Part of a small language model's weights: biases, 384M tokens.
Each number is 128 + 32 x the weight over the matrix's rms, rounded and kept within 0 to 255. Layers, rows and columns count from 0. Numbers have three digits each.

# layer 6 MLP down (transposed), 1536x384, rms 0.0407, rows 1422-1517, columns 128-159
131155177167113122134112157129148094071120082120159187099099119136118135165112111106081128111116
140123115138052168188126132136105083180092127143127153077091131094126073155117116101135100102133
157147103209090121170085070124143077152133113110143170123124131148087189122104079193146091084143
146121140089094143082128206095108114163138109112114100164086155129147115098123095135131127104114
103113151149089133127107114127164096147152158151144112108143160163161111153144080121104109164205
102135179128151132149129094143157167090089129114188111109134166152103133084145102101083145096056
114108115150149214102088105131099130127134142131110124145111119122179121080142173121064131133156
115132107127105075195175098106168061126086152110143123152135180070133088117125107103148116127101
146117114165132079066067101119174127163143116170126072120183096108075138145098056128153088111134
155113163097076114121083149179217100149160137141174161115130134101147103100092091088169150128080
070107176068123109075116090108124147108053121177131183086140082085145147122186136188078184145133
151126088112124121142165147156122141129147155081207081118124173121124163074135080137150115142087
122158132166152165095158117120095204096163052143168206147115143173093157161142152097127116108115
101091111158131114173151125122140123102170047131092149109088087205194138117087091125119210155118
195161152082142103128101100143198123122168095158158107132113127128127158178191075061131169084121
089124160122107095048127119104112078116082158090132131094111141150101111134104140173137120100132
127114147151112125075114139160110090079143160077099063096132161126123117144111157121081117138206
103146148195108207126141150150108142168120107072167163051148088132118150113100123176107061099110
112141074094109193142228155125098110146104166095164036109150097181183108123146140116098105182073
088125136156148149119134115141147120152111079166207118040137120114163149104104146175138127151122
107152145127114096157132065096131059139131145169131103078187130174128135051094032144123106158109
143117203137093147147122131107087150117214124084123161139101092171124097114194121141127109086127
152139108128164129174120188088150099111132136119128120101090122143131168152146100094083145157070
069132159165126145099123183057149115184131134198096209086171168103099125177116079090173134094098
165111148118148149147150128085161086127138144170159107082142140098076199109155148064182099074156
108136126197143132143152166156083117108181075127123190137112094095146125114139118127123076146040
183119131145112174130059198163128100136083095191151152128116149106133152122163139193147119140106
132126155087140167210170123054086155101112189142167126101116114091113161109155138156077104104158
124150180138171126099153144082140109117167103152132151184150119090118116175123145088139093074141
144094191108112117097097135128153085161087065116179110121145102151196149152117163132069151073183
099134106182118120151123204189172093095141167188101116121133089099068131161100118166050170167126
148121163168123148078184081135129101067180118192136151104094142101105137087111122079107095054123
156140115179118153133086122213097118140104164123139111174185111106122144159092131127112082109157
120100097108178103167102224124103094122114082143135139160180182116110087126155201149140089100129
124132187069138137223114097090180126104049092150119084070121104158118106081071199107180134102145
148111152118123139104147120111101134098089117111127152083136098160120143182065160164101061197097
155165120078128073077131141148104147155127081133103164069080155118155105088155071138115124148140
119121185159096118138121092145226128174183148147153135166129109135143118139124107092134132144133
172116133121086145091141169141136112170086166173126137161181121201186175165147125167138066145136
144088118125145088113107156156163099133113154162125086139110119126123135144177124124111132110108
123111097087149107114117117154157160144099139194090096126160121155122120137115020123151091155154
131094096188117116112124128153144142111028099115124145145125117132143212107093163068105110165136
139213082083158136168149085100148126146088173100117187183034137161085081188106139100117129106102
086102045115110161122122135141095109096145169094168129127097148161174173073089138142148143136119
152125163153106112166170077126090151116120142073112137119149106062145088159170083095133076149109
120099132138147083134171148124147102136105102148145089116082081094072120158047133117101196134098
150130153152173184091105145165088160156158080139181117142119136118113128135152176089127117148168
149120064126183151159100134139133089116110147115095119114080173187164116152138089128130159161072
116108169075136127128133127173086117204106123122077150147123095165155133090177238091105092119113
088128102154100108093177135094092134177078168140159157130147122135165158068102171191154118111139
118182159154156123092166146093129100175120102170100105134090103132134178085104097101168072131148
155144111087114150109159117097188183075086213113096132138117144113125139134106133082069121121159
219100143118100130128138108086095090153197124130166145112105091131149104159123117120071152130113
137098155112118120165139132074111116080124122087188142097140140176132108148134112075111206167157
078121183127113107107127097111083161066140155122136099153139139101172086150118120132127176175107
083139083176096133096058202160107123079162194117073135147120100162107118122177107132178137113143
149101174134131120093127169163089056153112103082077164200072179079044106187178133137115172125086
037080157094144123197116147116169140105148132148086134126147123143101112113125170138128162103123
178152040146153129117136157080109125154119122095116137147148133137184094146154126137122159125127
157089089185135116086104139141162128104079167109117145146120124130207131150134139127115118051112
203107135101095079106132114101107179137091108152088148122142065112192149174128163147153102095157
099172121085126137178147101131183174144108113092130104138117099147119104145127100137097084106160
142150161140119109148147121129106157151089142136153084078089141105117206071099137066110124115150
164073176120105053102101150128135111124165166125139174103103132198127129133126163117172104050119
100063172072143093189131153085101127137169153082098095072148052160083089193152087115164157114150
069095101108114128152101136149138141117093148094121107092099061132141113136104125093128157149097
122119222150117096080115139150164130171101138078165107086132072152122132119080105117100076180119
118087104086151223153178158111135139129122101078180089104065140097146083172116125133089107150095
159088172049133156133141163125168134148122104193215133050106092098091122150100086179160108079177
117129143153144140095111118180137120168169150115106170155043123072114188164135095052103096149154
068043074128133100147123176108152121080079174180102095069147136152079095147152104135138136172131
123112118101114154076118158092167132076103169183142148124112161142133119109163145159095197147117
151104087115157117122136080196139198122152140142119100088162083091137180133137236143080127161163
157186117113112127061112130153102099109078172067167180098130129160080079158066097165082074147083
155178128125159121105128107125115140130135102126109171155199138157054057154132144166115125019115
099123071161065172106092080175157067124090123156129155104112105127155153092147148164111172143158
080139112104122134084146165128171149101080083146085152145133144103132123043123124143127135107114
132056099057091155088134149111117127114149080129084111123145092153157174121126182047111079135132
130122172119136150179159120110122101144131109118108142078168168170122100090128126103092186176110
076151136095072131087109150193135116142082164156130130083162079167116084106153098151061115136199
121113152138129079176121129176119059104107129139137139120126161067162144078165096109172066103128
161119175122128088125054140085186096152102168173119135142161168125087123094133127142129148131079
128111119118109199127061090064140078117118099106092145118110155150161130150132108160144133145101
084088109143190118142126084092153117136213151173087171119146160121116099110156164101095123146179
135144152211077142087116170141156167121120134137122131117145112152109077095159097164076115136102
089128123131142113128128128196141111136100079126151164125087137173128082156101122139185112151094
123120149142112120123173149080132055123120143126156124066187105089146099119101118098022086111064
140136076125111089167144114113152119114165112120083144146096172107095132136079118180106105161175
135145154145150091101121189176138105170106132124108118136143147141148085164193189102125096194136
162080087123144131136166136090141130137132151139089118136174084097157116145148175088107132167067
174130130119107168095070178123084138112093162148127130086130131132119099102142106093123097111166
140132141083075156105114120108139146113130131036143108093155091154104127088137138160139038174183
175115174168139120177142151063101112105131120120124136114121108114083092153147127066120086188113
104135117079125141158086098089253123145086162138112086107133117068094109123156099076075099075161
095103171100095116173121119129216128131192088196086116100125136122154100166103134119111148099211
038115131126127130083184097202162088140157080108123087111080108120166109163059080188155124134145
# layer 6 MLP up, 1536x384, rms 0.0887, rows 1423-1518, columns 128-159
159163092121099141066146176174153176079090167103102115081118121069100059131110085096069146144110
091114100122137147116120186186148135107129123175041132147141135181152128115082156099126125127139
158152137112136041120169097206062167096127161089118113132108088087100099148141157082136106230117
125106107136100137156076138137082140114094120142154126131101115098193120174161152122118105095061
172143088233131123074119133113099080101143122140135114140113088052138179135062202105122175162146
138070169052129135128115091167181146147115143139123143145136141123148115102086155155102114123151
168119150127112084156080183125173066114094145150155163109163077160139129151155143134152127109129
130167109139168077201151133140159131179133145141162096117138092132033215112106144069139168192113
082070131146171130118194117162090123042119169077067106066146130093122088129130112100126155096132
191130148117097114152153081127078082103111103060142129096108152169150129133112117182138106125161
114093124127107131190111133185104111200112161224148130159135072119132115135197132102107114088134
183120142157116026149107205130173167144109157113109156142120156149128171143189070150134041152194
173095092168060104124090125179118168125149171064075161146169131148165118150068135152116157144173
151150117114102080103136197163061175094140122122135153134165119146147145090172125144131126234094
111128077083155174166129138143137157159185096128125128093103182078124152110108144110117150140099
185109104098146085152096122136086121111160140132128157151088220079129122072133173164171178155110
157142108107140098181154092141111116110093135091112139117143133147089102106119105093106119108167
047171127194139109167090105180083150163166114069087175088124179138164105102128108101125121105123
154088089136146126139181133116122161144184174151080103174090110121062070157174149126122159123152
067188076097144133127035159148114132141077182141063089102097083160110103070117166120141132160084
099126122139155141131107073099143144146117135171134123066133166196073130119122083152176125117141
121182120146121181128145152114135135125118131103140171129092154156103101167131144093160152096088
163141137142117133156118200033175122195081197163135114179082174134057120122093096157143108155172
113103137152100181130088106160102112101149151170127120123147156109126104143106115152120162158026
109074075174122097126128159150091156138074184159174146177090100137153112173136156113145164126118
067134141139161140076108098156169162100116108076120164098081151133133124117094134068121164155085
068098104133139130122122127104072093126151144113074125140136125086122107077084189123114144146136
166109142057149143154083139156119120188126149158201187140115141202127074103073093053096134163151
074126151121145180199058141134113155113140155109113138100141143134146128128122131151115159075124
165093079149093149122095118141135085212148116095128128118133179155180124118137161090136133124053
127147137115156130104098161082140107167129157097109109171120117185119123147163128084137133181110
128072174088104112109156138048148115092095050113185099103144124145092126103135156095102113164129
150160108108081118071068114140123124121131138126137136097087107164140109145147133103162154113119
093128073191105112066105162143134140103139064121118166092123139116143122112091059105112159144176
106132064116079061149124146127143137121133108114093062139164170129124146118149097095100195087149
135151185189139191136145132124132136100175173066185097114147093100081124127108165086156124115121
146140152153180084150144094137094100119068182101142110100140148099147133194133169173147105186079
122131141134166097134114112176128186081146099182153147075166135131147134164121174132121174143039
173143145143107106183171120113122151170152146116170100149178122081152139111099187128137157153176
074110158114121154113133166141125119141129112086103177115180124060049124113139140186111135195071
136117090136129066150121080079138109170121223174128181122121062179163125149136094112152112160114
075145155118170121109127134111080156149096125100120106118159155149157218143122120114187081110136
169107139177153127143104084142140115171070153140156118160138113104118181161099175128111155132130
085105113130172133164088114123149117214127184144208194141153103139171123110181183147149208125157
134157125141094175130171110113177126153121185092204096211132156116080090105152147143147109143096
131082110052078103156160116174172073101092202090142160127122107105143096098098136062161154097141
192131099152089119160110157089139124143065161064124111133154131091095151149127144120149076128142
144069080121133206105105101111111181088112204109158119068163106084092154080132130106114086144107
114166126160128142129144141154169115083155179146104056082131152173056076178103146106129118073147
157102115114088125151038090119105110094151089116129158114145150173121128137113168108072084139096
076115118158134176206123188145104143143111060120082161167150101119156125101199074083129120170146
063214161158122123138220151167115117127078116116083127138085147131143130126123129097140132057145
101148105116128164130101108139109131069146181083119145142174100096113123182094132142131115083145
175130151131129062126107135119153149138123100149126127140109123099132135070120121082179115154152
153102118128123126125145151107089165123113153105155085044135099119163134096097118133086154132139
181187109120128119146121092119173157121146127154139130113126088147117119131084120104033185171106
179173135118078155117127190146100130140067101138190118100099154061117140139125095095053124110131
087099150163138099169100139153174125133124122138180134112113115123102063175144139103131104190095
122161129143148155133132123105123113186138093182193189130155182070135165062124147116144150137118
110104154070088179091186153085131139112157133107126164160119109123103093124116124115176061126120
111134118132116151132102151110093085140196126138177076113097131168138147124115081105171135159141
211143056195088138116124110128192084143190144099084148123159052079140167124168145089153117141122
136137148149178141192096197134082093070114132143144113120107150080122156138135080133136099136141
111176062116130151162146105135155147142119166134115165150163101079096128209137164171126073127127
146138097102146158107156110136142237090125073100151129114134180118154148124132169147159108109120
204118076149127106122047129118115145159180090047114121096165047104135128168087086112141121132196
115122183155094166088153146105151134100131110123115145114106148132164135099121105143158129143107
178121112152091133087149142157122167157148146108127132104144122125186123146077137218162183094166
101120095115140119154133137118116124138186138096113062109178154160092134135014096084153144162116
107198064155168121071096116128109083122108148171126109153174056164161138141087094107125141176149
141102098129138091128127092065150122123099150122131112095182165118141142179109109061121124124052
091126098131140195156185094149107135075118088142138175142097144135102184093189110159072093142093
092163165147156114149133148077050109175140133130117166113075098092144109122148153086087087175100
129166121120175113149119152191152107152146119100085134136136144117141091106142140126113113178150
162131181118142134118164101140138123132127071088144093134137156163128079144117157148142077162109
166086125128085101210148068143112118103072090112185112121094183074095149115131166093200088207170
121225117156152167134125186107204116158076172143141109107193167196045090154121132119150143128136
170141088156122126172089166156090136133110192133083144132115122097114139112133160132100119116156
142154163138065081167130048211114164162153041128139142143105075131145089134121167117133162108164
150117111143086117142161073104122113149124138138131138194112120143137149083170155078046086120085
137107084132144093130114093130109141145093170065130118130142088143141139098130142114161078092128
178153141101095105121204098157177103171104133109104102125143115120109140125124111111090133175145
140118141151174093132132108159101087137124101110116148141131104149140138121136129114102171146131
143090099157085124135097115168127108090132195176120083124139117129146086089142120190069101139136
077157128097115144110113124139082100127100186099123132148158094114150110117085088146165083138155
101127164146142168094144128112155077117100139151103135151135141108111160140105138059163155111130
125147091112096092115095086133157159104145151154172129100133083060146155183133105135111154103131
096118147136143073116121120148078171144098137098178164087173123100106129144099145071149149077076
136119112099087156107157140095113135167148137064112168095098151119113150153135104101124149130082
074099102108116062180113068107091055105158122106126112154168157104172191111158106119162126196087
100139155069173127171121185099105151127106111143130129101103161096149174126150152172122173158107
094090109133093151060119179142094138129125126128139139105165187136103082099163109128150134140103
081183065202138159079168077144169077108145197117135105142144134149162069176130098159075124109138
148190105191143105149089144083141095151110163122130133158166172071136093208132131121175096182136
152135076153079101149086128127094000121120104180080094129177100138075127120168161080032122176150
084153086091123163164154124157182142185124229134110173164140133081095130134081100160128154147127